Each number is 128 + 32 x the weight over its row's rms, rounded and kept within 0 to 255. Layers, rows and columns count from 0. Numbers have three digits each. The size before them is the row's rms in percent of the matrix's.

# up: layer 3 MLP up, 1024x384, rms 0.0776, rows 385-430, columns 192-287
# down: layer 3 MLP down (transposed), 1024x384, rms 0.073, rows 385-430, columns 192-287
# gate: layer 3 MLP gate, 1024x384, rms 0.0771, rows 386-431, columns 192-287
up385 099:105115068124103132141103131117097191129177126152154081085106151122156067090112150182131109076107103146143151189240094129168150172137145113114083122119110146143102133133122133119117180164164093146132072153103121103132143117148101100099154122157123181135119130196130138111166172138082130084
down385 095:129150197126153145106183109086156114106118121142103149219139139078174188129093121138125160182154159090154166108107152121130101111098108152147163151095164169120078121156126155151130085150138160118126142152136110149146032214138182131127148113116093136120146091147121096155137105147126138108
gate386 095:146103106150151197170132179154108102103139152103131122123105099147165188163132158167086152131152140135102155102129145113102050142109124083155109151135078134145148092067089120098154179105172096132120196132083135070109167165156125115155163125115164154147148085181144125085107116055112146033
up386 096:114124083103186120150180156131122100082175147161138100183112159132130153140157132140089102155110107145141159120174142149113130134110220079133099096132025128127160123137116106169134137144156125121139118165075121069169166182142091113142135139125147164076141066141200144066085151188126167030
down386 098:123158126141075137085091148183121129133153093128101059116097117172180138112145172155133168128172087161112218156206149107098126087128111093127113108197061158182104125105085142173101128105154161156110083169106104126095086140140183167098123132133165124105109135157190139182185114067177097106
gate387 099:086094171099085135197141103128128189104085119107162138143143131149136127112178153097116146101107158083098180147171122140171099122149029117161117139134114146143151187102110135147157056130151024135119108187131097182148141122143137145138110114104104087140148150167094132118139063164164140157
up387 087:110132146160131184128127117174207151123110107089189126070130128112102105120120156109094119110214127103143145172161128117128161093153070099120196132130108118148148122140109103149111087124186115142084141116083161189116165199131121118189175121115108080122176133136152137105118176120134138126
down387 096:108138123127197110061097130151170103153153105098078132098160104121085080157095170117110065132123130126161100154056149140143154146128126112076179141147153133122133088119162105112094104163115214145183115105107193154086175150138107083138115135137114176164120104120114170124134136049104163089
gate388 100:135125089140126125132128167103134087081129162142158168077146124112151080206111172170114125159180135126120178112151139195146116193153122152130109106148055070103115174108145184153114073134123070139114149143143126116142115145140100060128183114138104113124143104083097159138132135182133150157
up388 104:118165126161109181148139144123172088107157151066107095153019067156152152068130127110162115103117170078057068149126136143133115133085134138126117087131122165150122131128156072050100110133072105184127103123132108155082182124170107139163158174100139156170158134128171137077168144128136116120
down388 104:097186065144138131152100195137138119121086127027130164112133105123163115199106180125092129132115194129062158106176135132141151100128213076111149140113078070116102198096189190155112120151084095122171108166132123146102120193103155134100127150107121110142110179133116164149109137159079106134
gate389 097:144150155113099101156109115129113155110151173111129148125126078120129116140150092119114153119133134083136110123191146119096131098179115136061156138101139129150103087140138136177117157062147116158133101144149156117179132129161095101146085154101096123127164184114090050078090143073111124138
up389 091:142170157157136098107116116137125157096157150136159137114103056136101165144136143116107174152117116095135092149189114150118140112163125186074144070129164164197151120136186091173098104051146127113111053168159153153146155132127109116104067109076080154063158211117081109030112130089031131151
down389 097:145096145063083209046151165155125155114143182109127170158110156112148115111100146118130132160102117146088140145100079120190172155120178126170136122126147089126143218094126122110146123169141129102066125140126123105169124128144064162070137101138143100193104143200137253127216111134119165143
gate390 111:139184133121097149165120138094152181117166122136123118096121170140088090115171132083091169128130144164057151123148138125139056147105110110133078089051134149135156139127154134137097110211120104135084144078164128109131157140154164121133102115166196101161159111130151146180090086165118166136
up390 107:050117108124084102101138086140160145162100162167124128109086142073158169142133112157137154111124108119110085136049139124042149172163124128084197100157167100115116117132107155118160096198083158102137142088139130116124162151153139131156108125139142171129096146174109110120108164184170154152
down390 096:054150086124146101138164146159102139131122103147172173187130131101115161055161061116140069149097150121213129086155093065094153158140107133066171128112148162125115121120124098126129145105130133115131097157122119112131128115147090157120132139132075112116166074102137198129132085090078150093
gate391 098:140146131133122160126150068202087084154165125130083138109151095151130080098130134103122140117153106161143161167156105187135186102111132145120127078106160154092114133080124133066153151108114134112148082176104088159122094142144118122122090098160145149093181110096121084091183196148143117158
up391 098:169081160088098117082162106178099136067077093087104075154093116133122150138090154083154112134156155115137077200131133093193160172166142166129052084074158132107112071107160111098091113162104158179164136103168124121115127159128065082179159101144107090156139151132175104133116100077102134161
down391 098:188120147152115087136153158128123149101085140127085147089080138142124156102132163196127119114119161140082119148081094093142091118114119092113129134117085103104141121137147143149122097148063135162107147143160122152077195165112145139143157138142104159145114129119103131077075087092136126103
gate392 104:154127152142111119056101211116176165090087161132124112150109176143145115090105133156140139168159105137132126106076200147151102153130132118151092135133145195173160182156130159145062157135080119137152091112063135181073124124143172107147135134121167104123143078150127100186111116121136140151
up392 102:089120118138146157123084141182076090130110145149090115102100084153137081112141161073137134166146136137102135066155121125104123161141165150156126168139107096165108123140135189082095182116161082107142112054181132082146119120127113109118168082157124172242141165130121137164130149113097097046
down392 104:123087168146146121063128135074239168091147086143076087120147126149082129141149148118142143160121116079108195113153149124120151160151162111083073164142091120141153068148127166138113085069078109171119088156146114107152130163163049181149056082088158075111122116077132111073145105128101157152
gate393 115:107102069156146184079154086110144073086121132095163181151110153125146129140127121142132091128189155134145167165110170173145161189085154128067093124132151128109178164110142116090188135151134186114119148092123090111089085129127150127150149152167012120132093122153117089142117124133108141132
up393 106:128198154133092155100081117167125136140137049149111145169139117121066124141130135108115184116106141184145130171134083090119116122150129134157106122138120060178095126102198129140085158116092115090141060227154126139135204181165138156148151116127136053135116062144133110080119122096165191126
down393 106:103162119097079089142106176112110158131089118124140057161167132143096184119134177131150148064083083095076107147166119137121145107144090097137197105128131141115110106138158168157104113086082040171167129161196184137127124150099101145107123113106180100148144164153111135065136154171174129177
gate394 094:132168115112124138170188123144113179131147144172093140123163111149124153129105091077109111119131117163165095134119158077114152141112090172182097104076144159122134104099111153120120082157094110134138134117113136140185073089063180140110127164092107160158097101131109108096077052179101129120
up394 096:182078130117140123137121245125112121126121116101159119105148103082138134097144120132181127087144186049130158104109128112145126196162121100090134137139130128142081142236113115149117149119131123134060142164132127145119110124150098169166123151142188126094162134125137094185136172115140102160
down394 101:092112148130186130079100143124093151213153089117097118171075112132124137185151129091122131080145170119084139100107093144128138131159174089165155099189137120126118122167132127141160175119140124168157121180104172124203086113162100185118179105146160088117097141101121163158141147132166113133
gate395 094:093110157132194171107121130099117166061092148109168052121143122124180086132182160157154127092113107148125169117072097163144114144181159090170179156128077131172075145132150124112132086170099119209180128159184190117146052114076125181117118109118119131169158092171142105141196147089175110100
up395 098:100169139100129057176171136089115134136152111097143153128139122080140106119156117151211145114134152105137112183061173114159138163102120145152138139150087123152143140081204136144115125113098117183109155204148143095127101119090066202140089193085051164177095137181146138097173073156112152060
down395 097:035127147137141192068146155148137118091084137109100175099153112152120139165103103146107106133096077119121120155144128127120084120173065102106130126155209119119079113194074118178141134129115145107118173102175169167143108173159152157162189092188135135142191134207113176139109158155165142096
gate396 108:115194161126064184053095090141099131106158176116153142134059095056127172103146156123083146082161103091145164126113166099076181140158157121119084116162093165116138169123145128141121097168124134113170112124070239127097125128152142102075121145149129170154122082152164115118155131184088125129
up396 103:153061086200138150173120196048109127106118096118125096110155195173152118142137123159114112131143155128168081069115137148127070147137151119145165125099175152180122144130135155091119108136111134122102100151203087128144140212110110137153084174080103118135121122131092131161090126058152179142
down396 107:049101106100151162182095104146081070112105112179175139143093089123103030118166061114096125175148125120139197059117118140129101118126098178073119110090127115126178129145118114089156148109172132199121125121180113185147102136107090115123128165132153109114140121135117107086134145171144144084
gate397 101:180130145136144147137105101064137122150148176144164144087152166146077075135163139090117110150092144129136129113113160144146103122126171091091137086118117181191136101127140108141155094087124105157099095128125171185104101111122119167151131096104129146132162094107140119108166116096115188202
up397 096:120093138191183137087098154097145121073130125161087174080125133171125083140123067167155074175099166101134120092167140096116052161096122075120105135142082186139132112155146132148092139132104103101200122146156160100138103111094098143110168109158153127124143044116131186161141107131147142139
down397 100:123100136062139136134155133221199110157134083166101171094124091132117119142111104139067207050131134132176097102143129126145121190144125145091147122096156147153121159151175121110132119215125140127140134127190143113129152158172163165128102089101096102118128170105091127158080143113123167160
gate398 118:112139066098116131109080132118142142112075135090172107061106180100127140148135147185081160131104175158171149128168119120120080113119143151154159094148163175098116125162147064126075118168050143113110121125135155147132114086151193150107056147124178117124143152150192152086053123184124085165
up398 116:182143080174060130075101116064169114093090142074145103093098183089078133118142121157150109144134151164127087100081115132109151150033082149128210109140140176144144095115119079103088151116091127140117124134130119176146147102132129094170133145089171138120139126152154127104122124143102160185
down398 101:166117214107127174093117089117153152118129153129095127097096114088154170121128143147087074046123115144128116153098126118154179160101132140099181181110105091155175172061066167161174081161102159126116124180120123097189152141100049078107133157108076101151144099112111083101177169094140137164
gate399 109:103143097083147091146115207125181103095132162098164128137122112113131167093138126078141128084094112087116154072121121091125142146110180167070125156163136130148085171129094119115181128172094128105090065126164107170122108162140124112105139108161125099140123127151168067191119114081136092121
up399 114:130105082119110135146149117006157097142149136138123119153128198144159100132115172106127055169047197106098120169115124083079088205131088108144070136127151140088163144064155114094056136147134137117116141176069127073087129159084097168172084141116084105088102171164105157116133121178107154111
down399 098:107116154211129133132148136156096081174147178147138093123138087165187118088141113166222147092128112078109110114163123192189135148114098065144126160157163170116201100135141090120111091093116081128125177104106165158168188167151078142133156126111092127146162134104073133109137138156120145144
gate400 096:139141169140132160176079113101101144099151111159067157082138084166222111175126020075159154165166153127129123168181149108138133120074162120127162172157101112176133103125104130103122027151102073130074167123120120176108112083100118162130150091163168156099159125079139165113101173112132133140
up400 097:117156118143142157102155130152109144118123204097146090142189128117110193073138133119086171108086106194108070130083107121154094137165114099108156051114145141178178075130130121086083152078111134180158084108120135144134063109096139115134163097091122138123130128136130159112138128087143155164
down400 101:131105178114148171162137111154156126092151203129156093101171137151076144083073131138144129199145131149139153130125111151165149118163094175141157065110167100099159147147089180107109107101160177165178094168202121113165126133110100161156178108113126156156158116115120169106161143022103107170
gate401 096:085119124095128122139103109094104146164123157176114151124105122185154097125157138145123187109149156133088114089167136169151055146120125094157081131086131114074099161155135131157142160140181166105151142062156209137146129127166169106118160126134123085126220106073071112186130152078155112118
up401 100:155134120119091121115159091140123131133138097083139158154143078127108148155113100149108111164107076166128119166132132042137117160192180144195155084114148159190141105096049106067169214093107130088096088129129099085100123181100056139096097157126090118085084116169113116107132077152144179149
down401 107:118150039139169091071157159101157092137099114086102151146198146106140185177149131156102161118134147100125141135165146092067172138149126126114112147106087151139184164134131148150180145161123138126112082107083166158128134129192058125185102124095090123171073142137112134084111083137095126141
gate402 091:190091168143111110078159197168117140163158097133143092145097165112148115124146155134126133150104123137139153089141131015144160112117121158154155138112121144124123144168137103117149107191145105146166199104120164116130083171104109154106126148139091155115129084165127114081105098156152180147
up402 094:151059105127127142155166107128103090109110103149117168160147069077109132153203119185091082140136079187097114155143125064123148140060152145128145083118127115165110165130070170155082106167124127133158141100097175093135141137145113134154148097108148086173149143166143168070097116154207157135
down402 094:100136117098106121136072071116186117137113085157131123128124110120118100137092109118140163091141184120132114169121134255105115122154138098112111172148185147144144115089077155088093125099140097115100100138128083104129140087154145159127147164117154082172149145127125121158133117111117055145
gate403 102:144151093073101120140157115143185129104153157135138173159104129164125123172146121041097135112119098118131111179143130122107090110078167155137124150102131206061130147086116146072115162087100089113102147145132107130145187081115161127117075115119124121085181129161111171099184131156099114101
up403 100:212157102103107147071073154110154157182101142183162068115134124119125120146111173107148095111100120125137180140160098111116184105163143123077100149160136127143134136064134126014086153129112156139132105085193142144142090107116112134075100145097104154141164104179136111111112106178099164091
down403 098:101143108116143142162132062098090129142110150143133124136179144145139094138118134145150104147138135182183217140094085142166106159141054097149143119142122124196136156144117143122100175173100166169103064104073162110180049114148168141110124155106065161110118084114088111144178072127090133090
gate404 090:117109103107200141149131140186142122124138139081185172130145147171124179122153135115107104144133181080091090138106074136161132113164140106102074103143134155145172115147111154099129176133090130108133073093111033103139117154138133132188117119099146143105162182118098119096075111114121130160
up404 092:118130103123141081211150153156169141074107119122139115120176150112108105132163173095113129066107106152159112130136088080124173098127104109085160110203175162129175116154059124121047179094092124091102050079164102174106155107128118112137143154213163089086136132165100147127103120121131123119
down404 100:130126132107149081127101123135132138157183157108178100147148129149107072147171137125150074120116108152114163152157097143103139195136159118065120133134118096092131071159185160159147147083098136152113108117156124137087137140119120178118166076125140139153099120131075145179213151176138113146
gate405 096:172121121084126102090140091042134158133125151126130097179182142140125127123145183150099137136120076150118093130146205211107150087103109123056139144146095102140106144153093147117160179164157126105146076095177099115045163063113079132159163195119098137130114129071159134149115116112129128071
up405 102:167138133114179130197112064125057154183135113157106113099103161086170131129124096117130128102034175185080100143138107109074097169147141134127089131126164062082179080109120140166173122114117077141154153150116080111138139161159160154111129076117095183148201114118112143074138108120204121106
down405 106:108119105159167142102128081135145159147112121125185136130094080080140147162162137107164122129137141168179124099155102093184108164113207106139147184161177131110119107129081118169209138123134169110167158153132083137175114168108060092107111074135119080106080135175087111132128123164169129071
gate406 091:051127080084074119124113132059142114142133179146144145117139107135137123132178099150150071111167090176137112082101160184093152164124113189140084096096165050146162133136156150133109104105134187139115100121091158163115153185152174118123170100164184099127099127149110099130054090147097173122
up406 093:094133111122154132170121103140118138125074148167132152125111070128130227102157141113168095127119162131129024158154133105161236110115107184166150106135145099096127092142131129156120138093134138050131088173125154140177108137145153113095131151153205152088146074100104131117116114145172144171
down406 095:092110112155128067152187078132191108134060156186204136121139117171153101076146102124105148144150093111121069138167125126203138141154131151148106168082173131093080089135097110114114155165122116119133165087107143114119109123172116123160096141135113102095082099100109226111198070137153150095
gate407 096:196120180138125150112160177127083138133172135162167126092135159135115093083092116180163141113157152132119135089115158125101131132181122113147137124105148141098121202083146147076080121123087092136139055151108140132156112127133093130143158159099143145140128173118092139178178134105127146138
up407 107:128096091183145135112116136124168149121146125111144145149149093163182135161162149120135084165093127121175095128153150102137129149138080093140130061119170159134085160121156132130113108114119102082185140088208129172141177112087118066112173130129161106126089055150063092072071122122148150112
down407 102:107099158189176145147108146123152139159048133111155130173110174147139122176119150086096190075112122122139150130076104126088059121116087140187113125104061150116129162114105163164164160073152146157222126118116164140145182122098154156074141127113124135174102115156115126103102134127177163171
gate408 100:113097130101104129162184060129151061133095135165130156118152106187113101107155111091092104083146102174152085138136155126146110118147093061138083116075166122158120079068113035160208110111132121152136059124125110129092119139156129110150147100149155138176114166192141115110139108192120145142
up408 112:064156147159165102096172122105105109118111137096177162160150130121117135105143107113142087122115112128155169143149130150076110087085140145170172139152139111125178122131096113096140163094066128115133080132080161103132133152117124170158136150100102140131099102179145083147149117149162138142
down408 117:067162165160137138131072082107095139093098156104146155106155170103117140133174160125140117120120190125137161103146110048164122112094180180169143163144080058094108098092097097132141140132129056152175082115114100134080137107101170126137105162135105151145127134113118137110092146125159127122
gate409 088:127154151033118144090145161187171174102085098126129197121071084133154112119087134175111123095099186129144140087152131112116156128120136155196125157105165200101128111121151195131092073129089166124031083202116163179102141189164121086149084093133219110107102124132149146129113093141118127135
up409 089:133111074064154134173083129155146162115176092119165092141107092109154090168175142163089082164121084120129092148068069124100177106092120137107124146065158205121109193178129161200071070102151110129109159117129136190083161093127154056147091139113189186155139121149102135135086132136088186095
down409 097:107152101210142172151099114115144166155132069170151077100086164139119132185164137119104173136108151216126108103139153138170127143168127113108121102094118076170113087068153125108161147114098136147111162106130088152165146169105098070147113118126099116108129144131143104117155165106117189179
gate410 092:063162090121087140098136180119157170129076173138155116149192145158122111091129152114098154125184128161101085144115114109119155130122112131184167120181132141117129105144153140112174049129122190121102091157126140117131048136154140131115196109152122135142137148158113103098171156160119090127
up410 090:146102150124098115133093124115181098102148138141179148124107110172111178149087129116160102088102202114157164106158147142126057087109092157131115165119106103182104162137119065115103101129117079148149159138137083143161136103122189104117107074149128132133122154118204165091130171065156147093
down410 097:125130098134158153085133124184153103127091102106096138072099096106094146078109145138084091106110112113136132121100143113124088138113115132119137152155103103082186140152185141105153092122146161104104078168064201162116098080136124126106129162080128081162141127127124117099111113084163093051
gate411 094:121146136182053137187117172136110172157168098161142122181118132114158149086114120126137132076135150083091157140139154127085132168138181094149138148095122108171149129087189152098196090145137098136188127148123092088166089081115149151050164181141155083115117128175086114136122146146108138124
up411 132:100184127075118142093068124109135115162135113174135089164143164063104126154145151179122138173153103127085151120110141085108135118158097124081167077188137119087157134121125136182081144119183097130164121056112101146066127181145152127140157111122113164109103161167107152145162078116050118082
down411 124:063201140154089126102101127108122128127162096221098090106137188053129142125160138161136156111098104138103156131146130115111080093122112129128120097168117095105130077126096151105071155184177142143118106056117106123104107091220163144115176140134097153090102091086135100098190080167113111162
gate412 091:129154165109142167083117096137103162121137076135156080100179146126073128153182147165107154123120094124066089129143120108151064140128150121162133195167123130143155059153112096155129115100185063136137142120113073189155141154132174145130148099153092148162159139156170203140132106125131138119
up412 097:078130141146129120114130134155066174096148139117076149153153083160091114133086133129084136132182155102106157117102090130085036149112122066132035091117176149135128127106121116165017123147132149083097133104141170176207114124143179122124118136127192166135103127120120181100133102166124183092
down412 099:171170094150079113106176123110106099165099149158145116100125080177104152165125142141025087138164150096173143109120191109139150115142079079203075148109111127097140106148162170172111118123045123104123131094118141141155107121123126100113101134072121139154138132113150164103161101120132123059
gate413 114:089134136108120129167112121100106096103114178141102134169140161118144156105184188129144114111134166093082120149192133161183097125155107064062123112086142105134169185086142126104110169150202139064118071159156075178097152179134097154130129130130143165090175105090083162173136159119139119137
up413 115:161127103129085144127146119138117138126143117164125149064162123097104129142114199084118116193158116167164151134135085106120130129159177159097214141156162102083197126085130130079166125113116162125114216130076132151164166095171114149063127095121145129079087105121122093083088149179127139118
down413 109:150149141115147093137114153088186115093147084142086142085148130052121117165156149096143139182163100112067177145126123110090160119104127090067097139140112088120118141115144102176240073137109122151118133157108073156110094091071141116117110080122170121142115137102164102099093143120181109095
gate414 107:109119100119101104105109126138176159123076091118154143050133126115184107196162130104098126106122087143149102122106126177113125101155133130168119167087099108078140172154167115118136105144129103134114105124157132101144110148134122159143150130129051145142146111090233162104081146150115134097
up414 098:112084147108098205089118103158104187091121167091164146181128168108132127129106125118118123123113132144128185141151133184084074154146129160104072089182137145094132091115145106157135164127183133139169194134123161116119151164214145141130133094108128170158095115133095163166151153078100117094
down414 098:122125099096144118185080119122101147143167154149084086149134134162088169135092111098176098090139164125125116095116171100118090181165141151086156150152196111170162114133105123083195153164082102157151110143159117180089091145138130156084119159187147117114116122150126178167165070156109068139
gate415 105:122168171054201086173117109160109158152137139095135140169100090111155100151098144064107129091126090150150165174115141096147092162084112135146150142126156120128146159145114148091147152162128128110144128081133144102129123051103151130101140123147106120126139173120036117121147144152100154154
up415 100:084151146107126149140116083133127171167099122155144142157134097094107123169179129048120151162213148094124122153134178138155167156144088121095192152144115103138092114077171133041155088127105077127183098132169129156140117049141170086122114132128146170150118126103151123135203169191084144122
down415 107:074141146141083139176170128114086134171067133184150166173173162086150129158165095150112078133112156138088083156123156094101117101129081109147115099101144141109093120095110083112114145109185064145153162097132120106043111178132163069125148103134173097113131180156143109134147143120124066149
gate416 102:111130120135150149148106106138126126121188093193167094122082101167095132142147124106181162156113100095148108082118144067161092148077131060133152095160142113106131161127193141177123129150152077091121111121135116138170130118107138116155123151104147144129102118115101122158133119136053141148
up416 089:146089166108159161158133121105098175130109100179130108134128145148133140143168128117119169147140162120131156098109162138138166143076157068135065067099100173145163094159116146109102168107119106120126075032132146112161121111135171139142154120121117099185119088177116151124105159137148143066
down416 094:133186145099094079138105178152143144110078171074082147143146099144138157112076110101136105100160115093127209140094107156054126088060156099101162128150156129130135156104131150127142142107114182126179127116121131125073140129099058136149181124150110134124144149068149159120147159114172130123
gate417 097:131143134139121159144110096108165114157115151114098124186114147133109138109154104051114152123137178123179034062175109095141125131159097054177169163185094177076136112180106106133139132107127155160110080116064147066168109148112145165102114105082146107161161083139182023090157091151165108122
up417 103:154092156103139119094143108167087138104133098128129147073106158075114097197122167167197066198143097114108177114139157172163131114162189123172089095135110133102101134091139137157072114188095094153110162066162115126082113106121128137116158107167158112144154108069102122134180196067110102193
down417 102:120128169064126137130153161125045104138141074146186204112172091148165158105064136131094116103169138114087070134082130173103134112088153095149149179119117154112072130137125140141100081174156107094105157077057138073117110171138145128159077158135107181123156172090144174106091107093134166125
gate418 105:140089171081112133125149176124195173060144105135196115147104164090139217148128104097088106190099121130118182099104164157073061150156135150126156106133123117131209154016175109082121105149098129151185115135101099109131153091148104106085120088135123178145099199157099110152132106118140170104
up418 100:113114127103162144113121203136080091156149109148138151112125154108145173105147099174160182147065190089135169120117133064189097151119147103147097133162108138166096200141121102149149047137144174104192108120181139162088058148106090138127135096062145144110132102096142091133087057121133110170
down418 099:154118103141151191119122090092104066195065148112057128117120087122114090106145147107118155046141176090156098134074124106122135165123045087141170121126117139119121181169065129162113170075158132166129132119061123142135133114138120183123153131154115165112129116111163103065171103116124126170
gate419 092:117107103148148111084114125125118125153123107110081129096120143077152163131176187161142108138137133067173095139131144091106157134138124128165117091130154184127139172154106137156101125119143163073119134110153158148125147130093142110130116093131096160150090160148170104157104151090136148104
up419 084:067147117118109166122135113068165110076225141109122133188123141133154093170091126091140136113144061154104148136138103110108128106159132144083156123117155128170204114113127135068117072171155124188185143140155102092095149119120122133090148203103135155145158101111166108082113056150079136132
down419 091:071118117149148067140133083135107122113134150076139110118179117124145136134091096079132091134154131109136135165115103111138151122149116098113112145153097091172145147101091107062130102140043149150161099146115166107135172090120163096113093215154127114137176126079146061105131052135102118107
gate420 101:082088126136053213180138128132102127140127099101127191137090161096091157089113149128091157105163131187146145105109104138110203117112103098162154124071110069140130142112075121066154169117153073115111080213165150121106075144142138148155126181087136175174082135148096110135116121069118139126
up420 100:119165124050140140149139094086149084114175127061149143120157162110124072120144096107154157182132144123184129101135132173136113098170147145142158103093128104143108116075097179121174078139167100194088135118176107150130132091138096173095110134222069104119130122124131150103111146132087136078
down420 101:057154112142174083133114125148105102097075098133075174132113156113138093106133137091119101137068140172164114130156118158147133110171074128114154166089166091114102157110068118084100115135163088134069051142146134093128116072170099159153140154118075158107093182195146111131109074072145164159
gate421 100:138118110093123183138158162144039183120110061184155113101123110153148148096142090224146159125137131129179113104091078140099105148135120103142118083139130096143124045175141117126071150080108121085108133053107103118125162150100135141158136156130111128127153130119115103101146177124124141152
up421 103:139161193078052125198168115071149143161170146121126198145153122091127133109097136058168122147147149146126100146095153153147115097120085149066083110115057143133148122158156171166097065114079144138178153170137105151112145110111105163100206176126130142158151163123095177115129153092151122130
down421 102:084084105115156133104143110073091189091123103124134149085124156154197119135184127091127137106124180178090139074159154077191154153137160164113107057151105125122147127135102105133177111096131156085158131145099100142154162141109143109122116132100098146156139138092106087156213157119154166123
gate422 098:105104214169166108104109107134106136131128143142103141160018101127161095136098147126134112160141104070163149136149112162140090146108147113157089113148148155146115158082128126101082168126175164144096169137145189106121077068112099084109124074173089166126147166114120170141125124094130142040
up422 089:144069085147154111174094139114109081102139108120099162102171143113097088086081072132112153129186153136122220110163118151111103115148130109166120071144114160074143093150127185135127168109126103112095065100127127109127122150177130109110159157088154128129131071105142157132159117137127168118
down422 098:111114149155110171174150161099141088141145123157121097157125174170143126120135170142125172103087147130124167132127072100198110162185087134158096141115108097100106109181113106064157173117100099080104102127117138142157158106173137086140097115143020141212117079140147133145202158146100197172
gate423 092:137133072127141094104142132076117115139162131154091095134174079151159128207175150097080085172144099080178096134109094104113109127159173103138118102110126155115088122118151144106102141142150099086173152162125134230138145108152070111159076137139094156147155162152076119129157221119049094123
up423 088:127066134162119142109130167132114124141097121075178122141213129100084132104108095137089141124116150131100175114140103136132138089105095160140113187115117103142173205170123167127191167158108172132087128123125140034117089139114222175193103098117095128106126146126147076201081115111151101101
down423 095:089104155176130121137100116100109134184137133089194128089151133137147127165101097092094176144179157135007113171085097086114122194113082101153021198102134127124132202157101128070167130147158110136106115150125191102157101177123077106144083099124112123081178086134094112134086124116100148098
gate424 104:109119141105186124094119115095196107143124125142212066107106132117117171121148164123100113077098103128065136162091148148147136111200135162153137152090198148193173149110089177199151137124113129165109086132167141082130097133137135144122079150105156073144170107132083103121115096134096153108
up424 097:170116145145176139088100118126128174161135133138083115136145073144111175126162104088088146128116105131094152159148106126156190107156109147125061192133164081175177106144134136180174129079161096113168116090141087100142088160128197135150189100161128136175131130127100092136118066158165096118
down424 100:151136153127104159127143115131106145124154130112117120129175111072149149112087061138149164151082175107158147084199109148115096119105149069126174102096094098059136096174095099116144160152114138141153176115095113195190177131130102107124163097127115149152089133096131163061085147162133133124
gate425 096:107142143073125125138199122120149146123145129157089166170153156073084095183153097140124154136098126077167137146108147125105102164062066159136128173142127108101121169109051140099118142091171110096124143130155152136097153130153110101108139130147104123100126095150184112118103096183120118162
up425 101:187163160134130157114161156104135153133163131138167116094146156159132103117100137062132169111160135066152113071133094161127091048125175153178153172188120122101144133076179116134157115114088086198156097160068071132226084124126115179122163098122133168118207124141152138131150107136116121098
down425 098:127187126130079143088148135100093086066054164121215112186110119136176135111154124144156133158175123124153077093123157058176149116092091111143133141043151203101089135178102098080116125179117118108090130096155141108134203119138094159165153133121159161165138160144066124084096127119100111154
gate426 090:113118108089075114123153134121146169078130144184092050132134144086114105161145139120148148084114130087115121143144126082151132156110186195147134135091080173118118105133118153143103166131175102140158103093162133148075120131147151106200079141133091116081117123165125130177158130143131135139
up426 092:167123105099139082171108140119131123185151135092151062047144083108140072158067155111116137154052138151164104146117119115092128153100108104165107100154152197163138113138104098120085189138145142205100138154127104121112152118112118130099086126104154100178122107149105090147146088156102149134
down426 094:131106128081124134102098079144090176148143196120115154109131039102150138108127091084145165177146082114056174164152146120122101169186108122114070179080155102145160181119098096178156095132154058105124097064146100163065069150148110090159120154127095120141140178090123160127121116092126144154
gate427 100:130110104187122090155085089098190181083138118127108168150113152171121088094126101120074143115082076120124151169123062079208111139146212075141119137119180141085109145102083112135085086078127110148185109067156201113161137196078169124103093164127124167177192110151086101094136138133130145143
up427 119:115146136108145135116142148095082118113132145133148106111141120088179101150151157163181098107131111148169148099127143199096151160130078137123148129110086103170198110152143130126147160178078145125054106122117078129050094022135098129137159098107178102057080135096168135147134109110125114115
down427 088:166095094166104118153113141163153158117113114141155141163098160181119123102117084097096199115096129111089147168119069098203101114118160138140156109142226151100090138134147120111077086089138101094208129143162187181174162233117197133090091161144096157173134104148112132095104118152139161133
gate428 092:155183141094121132145138098205107143093145149100104087077097159140173168221166169102156121097154128132124118102152145142154117113087080063117108137072155166136142117096133157135085063078163165128100103127209117155062105196147077195083129118161060130126151186125127120130125164132097182093
up428 091:142100113190132141153114101072148100067142163081081123149143106151185140102146089100104092155161138147178138073137111159177137159126139109104109164158144127054109138155156089132174102106132157153146115116151070119224084068144123130103159134105137193106111076121163165109135080138113140110
down428 094:146161070074097094070126158175141091144114095073128122089134153166120152171136094182154124143161101153147142151134133139145125187157206145134135103117160187105134074138130104174095112080104065149109177106151087115152155101155107158143154153093138172141160116119139175173095118158083110104
gate429 098:100130144051124077115109152155148120133089153160083083123174195131050073114117104090169124124123156104132101196137196121084102079045157140110107182103092099141110160105133097102135154178093149155183149122124150141166065090139196197126167121110152124102126141123117170141052107139151170074
up429 107:188153104126149147130119098150179088143137122140121034140054101092104109114116101083136111242135154121103095145093132126186166108162103149151150132180137097115116066108163107119128075139104196136128139115119159119113127120109121067154120048132186087164105132144143091077105137126142162147
down429 106:107166107138141142109151099199126161126151140110160126173101124088121188129097154151128110139061175157128135149104137092105118083168110133097153109195108107089169106144091163129164119131192115154072122153130148133155196130155149098122155154113123103150121123123136093145131152123107098153
gate430 091:103171130134113156112214119202165181130085136190116135115125142116113147055113156115161151122159135147170153113180123114089134148126155153136097140180059135137146096150134070116140157195146140129119140140121133131098121058159155088089149127152154140097111119192120136154120125199137123160
up430 096:084118106146116178129120099229193109190139087158164135156104015131107128119041136107128114094164147125123188094176174062084189158136169146121112148185156155134137166098141096095106096139156100127165105125114132174136107077158107087083165179115160122092113118158129147124150112140107181142
down430 095:103085115130165143133087116149125123131166094082077131157152113121129151128095119150116156146161173082169106086085141200141155131114130133159183143137181127128100138104102129134118075114142090127179138101154118133122106119148107117115197121068071114052152121077115106175169112137133158157
gate431 105:123134113212065130132092146095119153116173088151102173153087121124147128165168173142156152111139146104147182075180226086101163124079129145087174060097147113154128113139064161148095113099138117096158138134147155180143150105118127128086157135147123118173109177120108113163074145170129130128